config.yaml
n_head: 2
head_dim: 32
rope_base: 58500.0
rope_fraction: 1.0
lr: 0.00985
beta2: 0.99
weight_decay: 0.08
Each number is 500 + 40 x the weight over its row's rms, rounded and kept within 0 to 999. Layers, rows and columns count from 0. Numbers have three digits each. The size before them is the row's rms in percent of the matrix's.

# layer 3 MLP down (transposed), 256x96, rms 0.181, rows 10-82, columns 0-95
082:487493474485503596451503474468547510534520537455434450469517503466472531471468522539499459490539550490510532458551492569434481455542474563517439465454431511522550554415507491467571547452497563463467562541473568470481562531489454518502502494491514477458521510500477526457548485537440525394
103:460560478467480487444487476509488485479534420479433513491529458467503505435493454518544458461456493448543538506514462451532498493449463532476512561480481498453495467453476479474458399509555464498473585544476492471448384515486479518512522530507565430546498468573463490525516622518527494510
107:500494546533527503524544451484557504552532479539453463485489525551496513543561467560556488482501476505526562487512520567457444530429488500580479484452505584500454560512467449431562533519533512508455477510454433480493538477482399481503510531518570430478494461508542440507562490576530470549
112:485530578462519484500455456492481488533444522418578441493526522553529530513545520508504497567472596463513486490506568481523520448501486472524419474469458581557509436484496559445496532472467410496473521465430506426503510517498478517439496551439455492517533469540468459575507524518546518510
103:449526501483496505506472540467531524527521566484530462526512589451461520478490427479508544443485510533460443593492467508458532428493451524504551477504442584482511465498489528460591465482551523425531483554542559485527449559527477534447495563522490452469519515449485502431531462485457553442
097:486455542434576516512485494548450517561459526539493507550536417486532542532549503510523467465627455557442474505498495535476453518478537502475554510455493463503539516460487478552490473559476484447525440472422478460527526509495528485490454482418439568442484530465463503416479515536487489551
086:492515558520462490535551443485568525495462496498526541491505510571494563523467465607408576543504536483540480451487495521438494546609467472476460459499536492529539514425469485481499477517450440541514523489527494542523533452534572463521521493444449493454461577512479512495543489551527553542
091:538489408483441519445532533473442433472497497470499526479489517435535464521476552492504469481460535477550504469490442490535503618519471479436529562449485452563546459529478526479452456535520544477532559501571433474540428530520451529439505503504523497500452506524469488535510517448544488397
085:505523493440468474502443476527483511568519535481476551468511476503479550446461565544445485557450414502504559428500535498480522527481479581477531501488512513475447487500539523501564493449538504583423553466511475544527396493531543445535547492560542563533556530477545469522532505476559550488
097:505489442501560511493494489538532455558460580541534426520453483505457423543540522504497459487533491457444544477472506472470535476505480475552492483529496505462564371472581485428527517487565467536482468492574440520527533490432460515447540500582516439452462519506491489502497505504544538550
089:466515467496507462523506475511471460470472529419509472569485573516493542504461546525422488517519454546549573492538518451532436520551523627500491493507575460536491547446484510580546538502492514546450442503458470498559470492430528455490489498453461551505473528520527483524530407487469524551
100:523517452490420460419426593480479489530479485543508493479485465495473549485496462455450509478508496473512459485432422524500528527471470490529520486507474440504544461437576477531484546402493550490505520495516469428524524586494433540492553479458559512474482417502505507590459488482561486501
102:516567508449530489479477455510458461479562487487550439506466539522481482447555530517477547577535551505510530519479528504492496511509430485501466444494532528561497433543515520438547445466460507553515450478499442540486428492450484564542442441476469550503529589448566459535531405484526464520
106:506482446532427448462477540396531485485532419515424552543504471512518542474436574461524497395511489414535523506573470515521480467523502539465425530435479493474487482548496565600478510503498481480519506454508547534536543546504547511493504438543543547496507522485505545486464521498486533477
100:516502476444430536522474496436469505524463569535509459514464528552475454538457507546471594496521459518486479535495553508465527544470482474538537531505410575521536521492524485470509479522428425497492520489531444418472488520462511498535447523491424633487440481513429484498458457504498485448
093:460567525492445460534589553546453455472499479522507497498525507497570559412461557485535444517512480501498500539562566503476452468602531481506494495545501477447469539485491555439522512559445498556530473471485527541484435488515551531535477508556543463508501497496487537471457388484467558461
085:462481514486503443552523414504523502476488511504531528551460495472503472512562513522458522453550500524421517523535465510521457449546432484514461422531451520430501440495446494445588555505469545532463557506439524518491578497475461479460507517507510561429441500444561464484574499435439503501
095:516493546490533432537520527519491515551541513485549530485488483483530549459445549532504469459464477436515521420493430523508577446534486492541591507454401455443524491527395473473542483454472503514417514526522518590544515479519528503546436454535531459463472534512494558464511482473524538480
080:498440535550491488501444385493454461519463518439499490434501504496509483593551453509486526456478510508489474496493533466567504493521517498439413539538499482550480517499483467527536448433555524455556511576440426486522521466539456464555469424441555480496455506479547534505503553468435492491
106:498491525477526412580513458483478467523470468514508440535487539475455433468570551444443554455468488518525471555483487569484441507545497515521497478488504479510453502450546495528434495450522552515444456501454428493479520484482433459449451481498404523451465555496442505464498424548543525439
100:453550429525571500489532571480482428477502495446474490446478511408512465454529531562537429548530567482448505461459503512452481487491448545517520506463539466515496476469475508545486504524489430450539514562522477531571486547508518562560530550478521498436542531465497607467542543488556520483
103:459489560563479544496501479507497479432439540502531539473557469438463492512458469521513558469528456515544504461528481439490485462564542481526478497536420532484449521554427475529509468472518552433465533522446483537449446499554535462466599439467539431585475488511519439514491516437522491533
105:573463477501431566460506489498517501522494498462447460422448477520557476445484471467469502466414468506552440529558540532584440545471483516407463486474561461558514497517511532512480507515467496620574524502449479531550504498559492465493504418506465526517510499466491493451493522506481505441
099:493549443524507392476513489504474469526454453515526514476582516514501476523595437522424471486463520491473572588572476534551492524546516564464496471498521474454451526487545484532467564538486504500532472475481456526522533515415513480504540519469559490500532445591476432488495509461508527426
097:479460552506534503452547513533477442509443559546447516450427527443504531530490532506492522501527448558529496487493491512603466510514512447510507473513504440584530521566478456592434448496472531559510529531445511487507490518550455487492522507577484540564492480499486479523518494408511455392
102:514505471593507404525509556534484492497478463525490444511479557444583486501491521540506540540519504589567561385488513430575441480505459512456526477469518494501514470568520489477487509485553459464525518498521527504472473519558514494558490481543529586466453522436471465498496464539500502423
099:537443542463422472480510557518422535510502501475405519492519441501508498527533522533486496509423550527463476552544459441466502563443512498498467503495498360487504521515487519532389467477462525454547514523440470551476539515520494490478514496527434537546487540583495511491578519503471521485
113:462459499551529420564507468449486539500475538507471490534468531465577428496585522499495445566444490541466542446437509548455537428492468510534583436531523466520554508519469565497436486455491498492472480478481462524550535522498492489445511518573506500460450471510530551531474428541540518437
093:528482491555558524522630521511506514552489502503482453476565460530513573447516491451533509483507508576554493522486490438539536565513478519465439527503508522494540499457475414562475475495553450507510532503573477501489502504456550524476456471474527473512478476456485563383426462488519479575
099:494507459518523535488447446533492550510420511479571527477487485591537571487532520525512525554489542486501527496455451527538448506490452515455486475489480477541484517524500431469524484454379435550542499484467554423460502527544428502417544481556497474566466500496486398535518468514475514509
109:461471505516518491454459411535488516596517421403516493500502493568545478478544485487466507416494507524519484514503470525502473512503504421544534526541422498470566470532514549479478531531529533555494501514472429445532451429417479489530507565533483517461457564505463511596531491490483527456
092:439488458485619520498550448499571543464466495502506535454497505498460469505483504477536541464536480479515532488497525506509495389559458520523520476541483497506539499552458518448449522519540519537536440498543585436527531513453514475513494528453533462408541484464513470457541531532577441406
104:467465465433480524524470572539472498572511552487440533545543472502444502579441484540492568487414579586514561486522469486466480481466499494434478464555561544433509476420505488541555544519466485560438443478470478534465525492486487492513509479508452469490509497559517477543540510440501523463
093:540442533464420522515472578445441485463582514505437529495412578470479549488529443508522482509531492464502471444489524493530451535512536540527443518502425456530497516452469536473466566512456454487552540495480516442404490544565504493496527479533494494522447514513571524528456560504476534557
104:446473499543419511512468576502557515466442523437490532475489510496460497531546474498495485585449501520541481439468480436534477454460514509523514480559453538494585515522529479565566487416535445514566510585570476461463535533515523519534530532467533472504513469561425537506476561440488510494
104:443516521555502508551487571475509467505399524510532543481460470433524455486479451561483469498529537515494508454451529485489437442419454513503442454466522462470564511518494530538414441483514520562538496490457530577493599531490499458485472482443549481456438495492525470468457479517432537539
090:448483514537594533464445423516518503493440478487477528416527504484522507470550505506432531519532532579565501533477475482523513432557475444431489492574527531541484504465491483495463463444597535393538453505478502476487497548557454530522510508503495478460481535444491503426509540471518439485
102:503480463473519488535457481478473484507570448425534426483525504503525473491493484587469463487545488476428497495567532510492468516529494543465415440524556536450568533492501525459497452491627463457486480484510529437550515510488448523485524470526539433557529510539402538517548512545498500563
090:493489530550473494480477459455484476556615532490499496491577514473540402436609492489534490474591504507555571570536466521476536499491514467513449540536493481511577485546465553508469489509546500473456510533509463563504540470501519499461537508560579492524551558494468534480492519507449557514
085:449527547469591437507486418503551453520437514442496511475434483471522548501443456490455480457473505529525526517549489465538523484533489548408455560564489463510470500464520468486533519467529534422518566493490486418497557526509435562524470526508597534494523545506514492557562536523491512531
093:564484493567546429468520490483439468509490514459550482528510524514561473434447528500478523573571541435553512542507474547400483539530548542501488492477452530424539440503518519504448522490458541523542491483462513508483560493502496561500495440483381472518510482475450464524583539527455507523
089:531574464519504499461478467482461532545504502475455472451524513517505536524517566533546447488544525385523589357577486521483481547514530511511482464439537573517511555539431470480462589488499543520505468527459495486502486463502472518459475430523503589489516512491498537527493457487497516529
116:507503455452471516471470521372526486514472453479537529467547511568494519475518565548498445480503490456544494421536560427486488477483461513513476494477407518474494434516513522469505485494462463533542560462549582471486589514492517545451522553445530446578481556519535485522504553495497507564
108:481493552496477477537519558492580542582502562474432516538496509537510440555511486449499575499533540421462450453506505549496492500524545550526514454469443475469483474512562482488531529466545553514432483510502475458503594482470555480468535473518546509490505556475502455451515425479549392458
107:539451541562551504512573520535426511427454444484463444496479534516511453535525462528466491506405511568546499563477507497509535520470476472513525491452503452480506432472452514519502574498446431521517478453570478482461413496415476496572516521481508450555476425516548532457516532517495529506
101:546506434453490478454421467554499476538508478375470532529510530519521495478574507428483545556484557573493486528574516464483455571507436502438550546528540454501458506478548530491563492498485571507546483480474530437514488531548526490511511475466468481495526493569525512518530574525443513557
111:479545457470515486490531552521481443485489533564448511479414546511542494464492536505576517493508530438543525409424498529514544537538512566493551555500444415570492500544559471453492549509495445507498491494455520519476526456477486548494509451532523528511502499502546444534433442557444573435
109:500490489536584500466497477548500496480482465504538465520526529531514507427491562517545528478516553499564510499470429523524443462492427477429509537542450499459554464479477436476424499421580475549574519519465544484545510592539460535526520478488528440549518501557488567572505504496439499459
108:542485434447476482460515481556542581518428478510545516475473554460495512536534437480487476512521575475497563488522457523475505441443416489524485476522603501474512528559430532559472550571423489522563493514489505465500559525506530560515469473532479561491528476477552435554494460544476484501
106:472536549400456531455492474430475542536491474492501537500521504529527532618469493450515497495560445459463407426471442524441523521477491427543493519527432527485480472478459446481488524530527522536463480511536509500539492527529453452444500468484565487470580541452452530490562479557538499525
093:554513569476527479581544483465450455594499524503492506631507606469516470526571452470547503474377515570519468505478493479483492504481483460480522515553536480455433490518474456507503497513535437523550476534493447482495516526495558504438563487493450460515527462505492530492488488456518474518
102:484516515456495545567491492525494454506563503461435497528493550426507523508550499439496481497493502559467509513480519431458486538548369554476479495441561570522482468512567549501562492563535495545534447565527477462500532531451573531478494528505457549483458483538488520531453479420482558470
102:483559456446456496581458545512511569579569561529491520443531582449480487509584452545452483472474474455489489482490538538528525550520491464491467501514488458514431447467467506546527604486510515467492515515547559523481482449480409506475547503487520487515487499500492431537532481470409458501
110:497535493487463468494477475519507424494480539502494455562488454540559523514428532498446500522563427484477439488576450493492483507563516553466495463517572499476606503459553512513502456503498486566460426475449572501493508468453525502484521504467438552472502533424568418481547439486463476468
102:476517499439473518577461456581547519518428550478525516509492551539500528586487536544513500515507561489498579513504447540535421541454548515432473505576586522509496494458438500543425492540514490491526540520466469482534589482558513537544532512451445471477507540505562496524554536511505525469
093:489416522475515540455487510481501485563529528493465567460442540488472622489518498480517555493535524436503467532483522503539415483513526556437471532483526517510508505485474466461459530522486532546557418510457466497473442501453508461458496453469546582469537513515580487519467596538566479551
094:463535503483564466505547567533466517462452456423500509477523484492514487399540517496508522503475436474508533470558550443520556537504497545500465520545477488524478514461424549523440433425511521467482502545534467478478447575459462531494473564480509505481510438478475552551536574504513589419
110:457481522496467495487473541460477514560498500526537589519505512507530481561514527575421537424464526536483480505440438495480544535513466522520542527511430487532559549561578469513469498463547451460522578494490509478519487495505475543480526464527448470502468540521492483526481350447414515506
103:540453502547395519440512507548497457506463602505501475465491455519467503586545448472481482505530528461498529487488543448531566537508517514491468480492509455507450507449548508422532504565484536561525451536462459511480531502479504500529491458556477430500419478531461487533547607433499440521
093:462502476531428480522454459460402505491465487518460474529536498605501506441477488461487459489521540518500535484500532451548572520480501391459453501432500542555472557561572495532484532482478514562486498519466490482493541500505525482448555515505552531479481498505572498487596592558516486464
112:467529498500553525502550540493496486551495537499468516497533464502461488408486426548595432508548592498500447502491489495520489466554511487481491488511525550524516504514570546493454527528519463433519532430494459479509529559390423574529536474523484481477436546453501490525438557446551506532
103:544444519500529514502464570485529521452524513514510455439512409452514512443520448481534506536573540551537478518546512463470490472538491486529462464435448508454497527510508457396603513487462517436431508579601537513483500429534527484490487558508500469520507485532512529502522576499506504436
089:454535528423507532489483445440471442540480483526461563537482448449498514535475496474555600500570557497491536513545530565521512543522554459469470539493534453525584529531518517465464558439508471542520499486401505524474492550525463454487499463420489493474512557534495479478508508439425567488
104:486475490488485503483451529560477460500567527507545486508479457484453445433515480529405461489528494604500558476469526369496487489527491516483511494534527530457509598466474523481460498502535491492491540543495446520403414501476491486567521494521519463499503529508447576409491491551457517529
098:504548479553502500476484501562524537551501499585398554493490490512478566509452439485601486476496498560526487420532523454411501510437549484475499516498509533461472570460465497515488521499507536486559477552505543511533516474553509547518481553530422559496433471525534462480509594531482526455
097:489542474462474511480468509498497450466531512466469515530461496484466522508460467422544503463487529604510534518537454482459511510505532467551547485476469561509486507539510469434526500530507581524396450524548448381484437542513552466451568530451594502562529547511511504554444505481518494502
115:524516527565533498421544489511464483435463528561534464501539521503495520531474550518461493531491470434541412444532450484491467497442542499555531494500518542521498585541434461558397537497469516519536484536565474449569478507590456440459500444483499492558482506508456534501477566466524479493
089:477544492564575481480492432521569513411448540524530501424546445508523493473472497485468498568554483541585498472480542514517478499435480450449516474496516507506434507579527519474492469501462502493436482491473540434504505522569507547495480525465563424556415456477509510473416497456526458504
091:521455466573501483451511539554522472442474449479455542526554490442412491471450430457462533543519458550526453440468494494485429511504543540477526464463496547487482503535583459574489479515486500520472498500543519532512499519500442527494509499598442470520433480496406533480498589442511465472
101:512503460546586488448508488525497479545525472476514496497490494448528485478522513480433526539521552472488465496493509582482432537499456550518533434527478500499593532431489543439504372520541493507519486531498467492539542454446555590501480513447502467498527486412435478559489497498581487447
099:563534523528588512453550500545534399491446467524551550551450521469510476517479527471515481479496530437438576557510462414512519529516468531448530469506482485435538524534503469461506507485566552467510503470569535567467492533508562529571445506455555422574523493483494504489521508522534522476
094:470523481495490544476521514501514538544536498533519530543427497446525528532542573536549503520489453508554533480478551457476434448437534520485569524468444453453579476457458481504585478470483453508473547487501484551482527518504525435601560512496443496520513448525486614484479536513561557528
086:467501452541526499502432524437526420529547498473464484480472465475498535487469484520509553484462503522507470433505430536607449557471493562493513481511454485519538484455527534557529513453524453513418517524468389508487530552479462561487524489504544502531487564486536466583579557497517431519
# layer 3 MLP up, 256x96, rms 0.201, rows 11-82, columns 0-95
114:478492491491526460557487448473510483514474515646476462493525525512526477512471532544479509515558445528521481498513536489465552444555502587558472435585465474517463520561458483519514493456482471466528564460541488485549495375501476493512559480457478537512534450463436513510471411483517477500
111:452463449546549552523522510486436547533521595507536524559468516511494592570490510483555443544497452508462470546433493532459560489519505485503439534497505503521476500482471459520524512435483519532527440488531468474517505446492602473525476496502466565482515588453461526489448431500512474404
100:499464505413574451440493487541525483471556459500527448418510457431414506494549448512444477532462480529480474475505451491501425505456534488520505576534503508486530466503499440518439541458432541557538541480546518493497449471520516530448519520478477463483547538546529510519427552529514490606
103:478483473520481528398510519520503502497523436510521560475551464569535498547480498562454510512470465425423450527460502474477473464500535486541463506533477434549532503496494587492505498504466517469550537533569416468454476490462436437498444433540541512577572466574482497486515512493535541551
100:515494514457505499514487500549548438456552471492477478570428589548462434513533548546509542515517436495474602476512517536458459459517456484537439456521553503585408447476476473500435478505505510491471493505547509451534474510477447499541518500501502444508501509468502422527406543529550549525
091:480499512513460539473428518469503531491522452483510570489533514456524451537495511476587478499496439487451512474461445478510560412479560526548480505527446557508525468565541514517510482469500535458509532510616552493479480521419399557531487552551558508479512466486505464526423566499511463448
096:438506447472526471505495409469516503468497551472533410568417500500510495465494492542543488500522480550544492499477521537492538444495525425498460477494459507484591493489490510481570544470538468431545517426508509563530483482512542469521517526515465461511391584480552568453444464525464507543
091:474491558522518460472550510557482483480524409558494509550489490531527403507525470554559561457500514522447468575562532466518489414560575449480486492525493506566447453522475523490522481487522489477503458504519513461446466497498524484481453552463502351434495486546520527504544494492471526499
099:563450451477523477487572496460526580489428498523490501558530502448527495554472511530455508534452539506493571468576541469485472489473522530492415378486533515443508501516485450472592509430510452512514502494478577565499504516444560505500451463489454527476487477479480531447552479536476545462
090:534449454466408557465473524497507455490562480529505504606468520570522472474518545450504530528452491457535524563507546547498544492471493463575450470551562468477487475545475547465514501465516506452508485475515490473536562525514471491493439458486564510509478488584438412484495541466572545563
110:459493516495540460560505499510582516502509572537505521477490528531517403522480561459526520520443482539528476473437508528482529505518506534556542476481517607489476490511472479426553490577478458503479439495534517552432501473593546500468405537499441469473539462512462528469514540514456589485
111:504495458483437466532505484538577535543582490496470521569541479490487469449445555539507524546536500538477431569522470496504486517537424511493569455460441499510465476505520507540543481501518506593524426428585464529452478483429534494496531502565426548520445531541451493459541474484519520499
100:522467509488503519507589510507519527454477527498503517526512520549480501532412460422482518497483517509537524515482483480371604472489435478492454520488552555448470518413534495486467464514482532462515516504533394478565500530475504486497529488475561640523536542548481486479480478500508457498
089:442469449504539472453537549503504454409468495514545470540538478508526483480523544534555466445490417492512501505523539535482494574531431477501530539459527477418627533511491448516497489497530479451535476505571465473474475500507522420528525505457479574559495547519430542454448512549536541508
100:532465480457410507475448486500482474500467538499487523444481441526514462562417477558450541468494602537496418488504585489534538552541470457534485514584443516543541442500452457534528563528518525459517491500535430522439508510561484548456530487464504508489503590529493497483532487525491449498
092:513486471457535538495456566520558473476478485407503547449503476433437479443490585520440541457474470480526445484498507495498444553521533498440449525431537506540384553489522525517499491503458514563481486499517556555454454513543522502544499488555466544520591516529488506508540548481525453562
104:539482598488497553547502431510476553483509502444524472483466489485503536509457473481547530471530558488464567522571500467516437550507498541507494518499533440473559515508492459543485509462470482481600379570496477404472492529483476515495559426558449475481544498543524457517461480533526440481
091:492565443469541568475501560524473550469486469483465487479501517481510455467479578583528429489468453431530500553467531413414477459444485521482521416443508481432508551514426420536480528523517538511478491529525485525479493484491566484453504440542551493465539482511486489470468498501538421464
103:537427419490496586527519549529544474556522523487480469520535486444469488537511530595466578539502513547448493485485493526495446458452532459495576540482571480519527472537484503529532503512531476551546480485529490435490544511480517473500583547520397490517511508459508564525503436394529490520
101:498436509519568459439507567545533499512531544494506490453479502574537551493453474554496514413482432517550481504502496501489546493606560423486500531435435515516509537460501534485522418497476514534466511526495480479431446477538444537435514488525416481478536553502466527490485420473542479452
100:488488496540464491458473463543485487499518526505473461474468512505592555509478486444549471530499455496489504547507569541438555415435471484560467468554544552419498478441540511513446630548465534474481528537448438496526524482565486507510452510518477526532567461506491518504498516538526528592
104:493449527533515534514608509529498425522488541471475471508537531456546544496564439517488489501456525483505499453482491487427516528509441474481537504596530575445427460478495478500585548488474538456537499568577539447514465498521530544501495536457427382496558523505491512484515502463498517499
096:466469518513518470530429447513541447427505525526527558486486542508455478521476491472503524544482514437478497503553434571483474445490601407528521509520486541487464463568482481462475553506387510474496527484528476460480469485531511499474489498466504449483561522456502584472555614532445488490
091:488483530522474463482482509435476513467483492577474523506572591437469451471521420547500469490481454500489456512497491451472525489559522432543497539506496427525577433471498563596490528545560467512536518516459485552536440502499445518526441515540481551461497510430544473449494488514509405496
100:561482534475424507492430463495551531518407497560472523479468493488517406546573496501419544459472458544498475509572527491452456571509544552591503486495480493506443475572498555515500528575424423504515522512509477504507493463496490451532514542518518475495526478455488516533488417521496525550
091:509492487427538431521469515476560472397477495485464544427523473516451496534526541460502520430493586559504446441476575587499546573505468482503537520471479490527484486496465545461471505460484503484534431511503491472507518457477493409531498542496479445582501525554502535472398518509491462506
097:473524475513503494470511508406461567513542471566544391592556579462561533501480495542479508543485487508511529483507515517472533486499483500492503440591491498425499492452432426473513557468481440515462553465498460489545474545409521524542507478445515452514493554460483482522494509526575478493
101:473523556454527487519466454549456474479480528478496520452527498504453461484513454568452524578542534443444548529538478526520480530512525441591479524441460545504493475563533551517501532504500481519639479518464508503453556468531474533464524508535459424513445548451516592548488490511508439493
102:507489512494521470498551528520537495465485541530512487415559562410475455593519482492498575425446449555497496543438589474496476455545433489481411434466477536487484482492437509494522542535512502464546515519495444461467503494461515497499526562508474432510497599504430500483473523476483514532
104:427439558515495493505518538516475532491485511566530468534480511548524590442429525436522432499451480499485578525512531505396496506510501502572471491493562508537484412473487504497444479506472508505459508525478503496482473483567473462467623574510516499451477441525450502503523555558454538507
097:447520546485427559580480482481544514484464513480548496541449535592557516430536504467473477495529498514485459526485510481511521446454505411558469555545513501518540440486464503507544524491444460521450532473500486471545420422465522476492544454514560508514505402476432488452482521534568533540
103:512451544542479594505580492510504523499443497523494476489475452541483486525518543601439590500451417461516411583492450540512461474479548554533454503466520521566539556491508480499509542535480493509508467503535465540492439441518479498527439437514476505503540556505493427460537464455472493488
097:493497506519576456569497534487445468561465533474554470441557432545531520486484490506485410545530536521451522524465513525533481405493446472555504557475503463534481518541554448509494451491513536450500532540566481535489452517493534460547491482519474463476610467469481540442529440529432471451
102:490512440533448515539586503532469496486551501544586408496548448539448489469418521527410580538517560538565534461510522476486477518466479466495512526501604515460567404448499515507528559526484498477512509531488513454473461477496484481482465505531503555509474526518485446468497483551459557475
104:512460452499442541500545460497465505530486491500496567460487514544546477486463535507484574538399471486507555522490438448496447568523622509518538548506460394494486535516563493491501478489527410434549480438544452542470485435530476501483517482550477548491546545459497504491473488446529491488
094:595512479385486485510557580521530485511507531517436553518514467498558505516519520457567547437460467518446474493522441432528471505501525476540536443426547530506531469512468462481475477570408467495477475535505493429492545491521565459539447527517491514471574524502532474485431512528494538536
108:527550492457555462500572494478479532470470601542456515536508511473529490514499559467568511473519499450452407444474463515492599456530459440521552476462529511453466518541508508438550430455474536531505439488472474500502481487440505499411436590555513485475480503532547513493474475535519541474
093:515559486524515515561476506564514455465466493491577543532414475517464539430468529484483507471489500528466397472519532436470596492567525554485516498569485468484543469550550522471566517471449572483504436534567476544473466440506477541524451462502467512498560476458457536506556510469521534510
085:534481458452512524454509504500409548518549434466473523458570566452496486466493576508451520503504487382496500496465502426427484476570549501565468561397495524555541536560525470550470501523511506528433541538510487499482503545437500479530530531495494549541508523481479499436459506489538506470
093:443515522545562529517492496519456485449514499523558519502575494533556579498442538546440547622485529411507474466468444544501484499423524475489502510520581581483496530501536516502441493574509520529445543497497456543514458463555466540444476530528510542454493466549561501512546484512484512480
097:457479620422573496542439482533511469452431524493561518463479487425431478482529444434495522510457531516472479519501603428509525469469513522492532568526572456524444440495540522494528457532580422488476489509492458489485536528522531498507532522531527480495494524564507515510485549466520516466
108:472487485529501517506520467558492503409514475517458505521412452510507423509479540491505505488547476414447493476520454504473424462546473524551532459605509417498518506458569562486546522521488499486492470551467579551533512475526559527588506519463462516476515429507495484488492484487583443552
093:540461470520561605541500520473494493519561482523471440572502529538486496467489522526537510478501494449451548575528434502502518417468536472462513453492489419469494459437462551481560584506496510543448528502546557449468546544519517548515443461497417540507560445525479479512476473506533508563
102:512476483438500473464420562483523499500564501540553460529410516514486479569435467504478545535564505479452528500551510514550477470507488494554493488476576562489593549522486420481481469596479446505498460505486532424461479448570498505488534495509537499490539535474414562449550482494518501485
099:511426586515518537519550551522521536542501543542588506486469406548463478498469491497579442554482541415503501452441523447495475479544513523500499529529453574485538475498458472454491468492471480516434569470513526464581468496547554472552482452540459548455469504461531476489460500456476501546
115:447502541496521514538555482470508477495498422455524497520490505475595516516544467588502490583461545539514534531478452506499463468525509504496480425576505496467446442540516539520486455460410508528492513537495548530488483485566473479405512553532476430502465505458467573499542555522529433580
106:488511534478478498480491515490524466428503519483436476512538528488486547487461529514619525517525443430474543552483474491423539520402504501542482553410504500524497506491484548531539611528482493503529499472458455484489509473427460490511457488487426538554546556521568538573485562532498517549
096:504472463503532489465499505458506447512497547474548443442467439524456521530535494476387472548474556509480477579505484565486506414442542458528442495557468538494467496550478519563547567463507504472531555511565432479517497550497443477591458463516479545525480541534544522493477499480527570454
092:511520554443478507497520513522604520442537473532495565386477517517482550459426509524531465519507519490488450474518530455514470544551514424517526510425466437528438529491581585493494573543435485555497472505533531517459447464461456467481456459513445551473528531518455502494484537474495468510
094:491484454445550514417528509478469536426515532531491549406535509539511544529469520508468501567499498448465493365492512473507546425536404524496424516489454531553479531493545500475511485507509504467440571488439524472505549426505491543520451482498533531492532512557539494558487475523533532543
108:432533521462457458497540496492600431464492526504537493441547456497461440527481491506484469506464501493544530571496553510529543491435558492525424491525497481493509582531467568465512524577462474481466522506442495473545559484486448453519477532519418378530446531535531500460543540489513494476
090:568496495547464461492531476477508493478508517519467455512466495431467528501514562487451486600518441544469531527517561451460567489525502519500509536516463461431506427543487435481516482521549558515541507518550546515475411504480462457560479600572493564461491543547459473524532545570514547478
097:435461485429495396484475473489500498500530538536551421444592530464511516462404532457490505501509484485530533511530521511547497504502517524472527569495446482482490565487527556522556490522530458499447520562540444503525564571443547449497504475527453399472472549495571524495493477487486475447
110:456490464494478463459510505509591454497491496583442503514497468486500495417473576518466510502482494488511466388520498459518515526504501532528458514462391514487474529536545464494486436581497483435570449558509481594444481526493500424541416475567495550493511469545514511502540495499506468501
101:505524560422511437553502480448518425457520450567476539575539494556424454506498463473511514521473515492491522549574462543451541498485499515449503475485597444487477547553505500529571551478480520554546524409565436460529512535470510483546533478463491508506540498485454440492459501523438498493
095:521458463536499493517562567466503567464511441543535460496551424517490430492492499479499491475475502579454491476482556573480402447502491467516482510457582431447515495447492532494489473506389547531553480471568540444541541532474499441486475464552540498541538558458487472506475503486498540497
093:479524436531518508484505514479541471500615480531538534455515500443563494555490482536508449487458479529456465487574521495566486547498535450489504500522524491530516458444477462490520544535567486435590422517458499462537424515506515452509518552522441464456541576535513419457510532544575486482
101:521550483470554446457468516426539463499515454578493443503501501400531501458490505516482573476491523528509522444560545518469421453544510526491541475506526552437498481465607524569570529495505498506511530520527488565485507459485446419482523540542507538472458475559463516455473490434526510437
105:497514477344561499467488527488561522493481558510497434477509462543505550555401505574524496514485481501485525546515490473555498503520529592470504534499448460459500506467554407518553548523493488487575462444477496500394526460496512451544478450469489516512499504514459546452501502524494509502
097:518460543495576513520567538555556507491451475502545553496536485417524519445524609505488446572471529539455485477563538501465458518534441533520550499479537552505519459467462497470413442456424439450505511541551504480491504472501496479508438565510519513485452580504522496521541445499521455519
094:495481556598486432516535502442574446520496536462527458510525539522550487536450511532510498504476453490522505516464546533464505499474426488502497490533534473557524459517576524558496468450517417483529456502399489435434508554468478535544567472486464533434500521486484550447440496582520524543
093:519454469513548544523480555442467542434517508437529471502496522487552466485448559386500482517508484494507535479569496480438500470509548582596492508499496505491436477424557593481445503545477542483452491491542448442490521552458523434530539541543528470571494452500481474504554491493520483493
096:527440478486495503515564471497514504477460536506459516473580484462469534504513493463487522547595480405411493444437496549567524557453460488500550503454498482482493497474583488518496494495461507432460472481560475505564528453521521526556527520490457510505629549545479472522522455425516532522
103:538447466453488494538510529344554497486536523523495483432510540563565441528476500542472505475510475433496416576445501486500530503505516488524533556571551479457505504480451502521454477549467557497488525467546502495485516472555458559437467467476523497406540472490473571506485526513466523497
095:437465523485442509521522477564524525500470472485497562509533458544526456542493507541492535588492553486490401525463573466494487465538478465440533490418528447495517433433510457509466467488575496515534477431460488550525514506453406544527458502589495524466456476510471529517467416485528473501
093:543459484382522548506505474585517567493521386531468453566502446566550500514456496520522523485474491479481511489506474491546529527550513467528471540481488502545475544453491486530530566532407520445535434475571479468484485532520487440490427502486526485527520565501446506501506462569539529555
087:499501476544486585492475555420502459518538505426518594520482444456510526512471521500512540471512502493432486427521497496506455488533580472552473517468574540589552479451529453570496486525492440499485508446497594560498485505459502424489486420490488537434514504502492545581495483483505493514
090:518560471505485431469471542487465528445490536506543489501513555506502568473520546516487487446525520495521507474460544546500513487449451516541438540455472543473515470439504520517510472486564439419526536513439532525429407457531409531495484505478591520465560515539568501534514463531608504471
102:495517447434523442465423484444530513424537492456533483490540510460536476632460502484470528491462521489527448471426481487464535489464543561488506517540487490452520548535514496535546562480502499504505491580466558479512574559515557503516430507428519535497539485578498476440465457498539457467
098:503526545577529508490510482548480499548501530547553584458499548509531587497502493507417526459458465414510398529464493556512528493510515482565539523433482543546444503529467472496507445425474466527490460503478524483521521436520455449485398500581505509489502502516476490548470529523559452457
097:537510537494506490514534528442496547444492485362532510467521475458488480501449518440538494561445578526528449481513472435532564513507454526586495488506515456473460489563594490493490494515464555549453445518500516496534486510565439495489465442563492510458491538482457465547533508526534489411
105:446448450538504464500513534554471600490461524477500509480528555458508508500422464474424514502446459503543560434488471465453481484541488519457468547504540456460444518506424517533491455560521496456556595547513526521469475466486552526500493515544464587536492462570488542551464447495466459542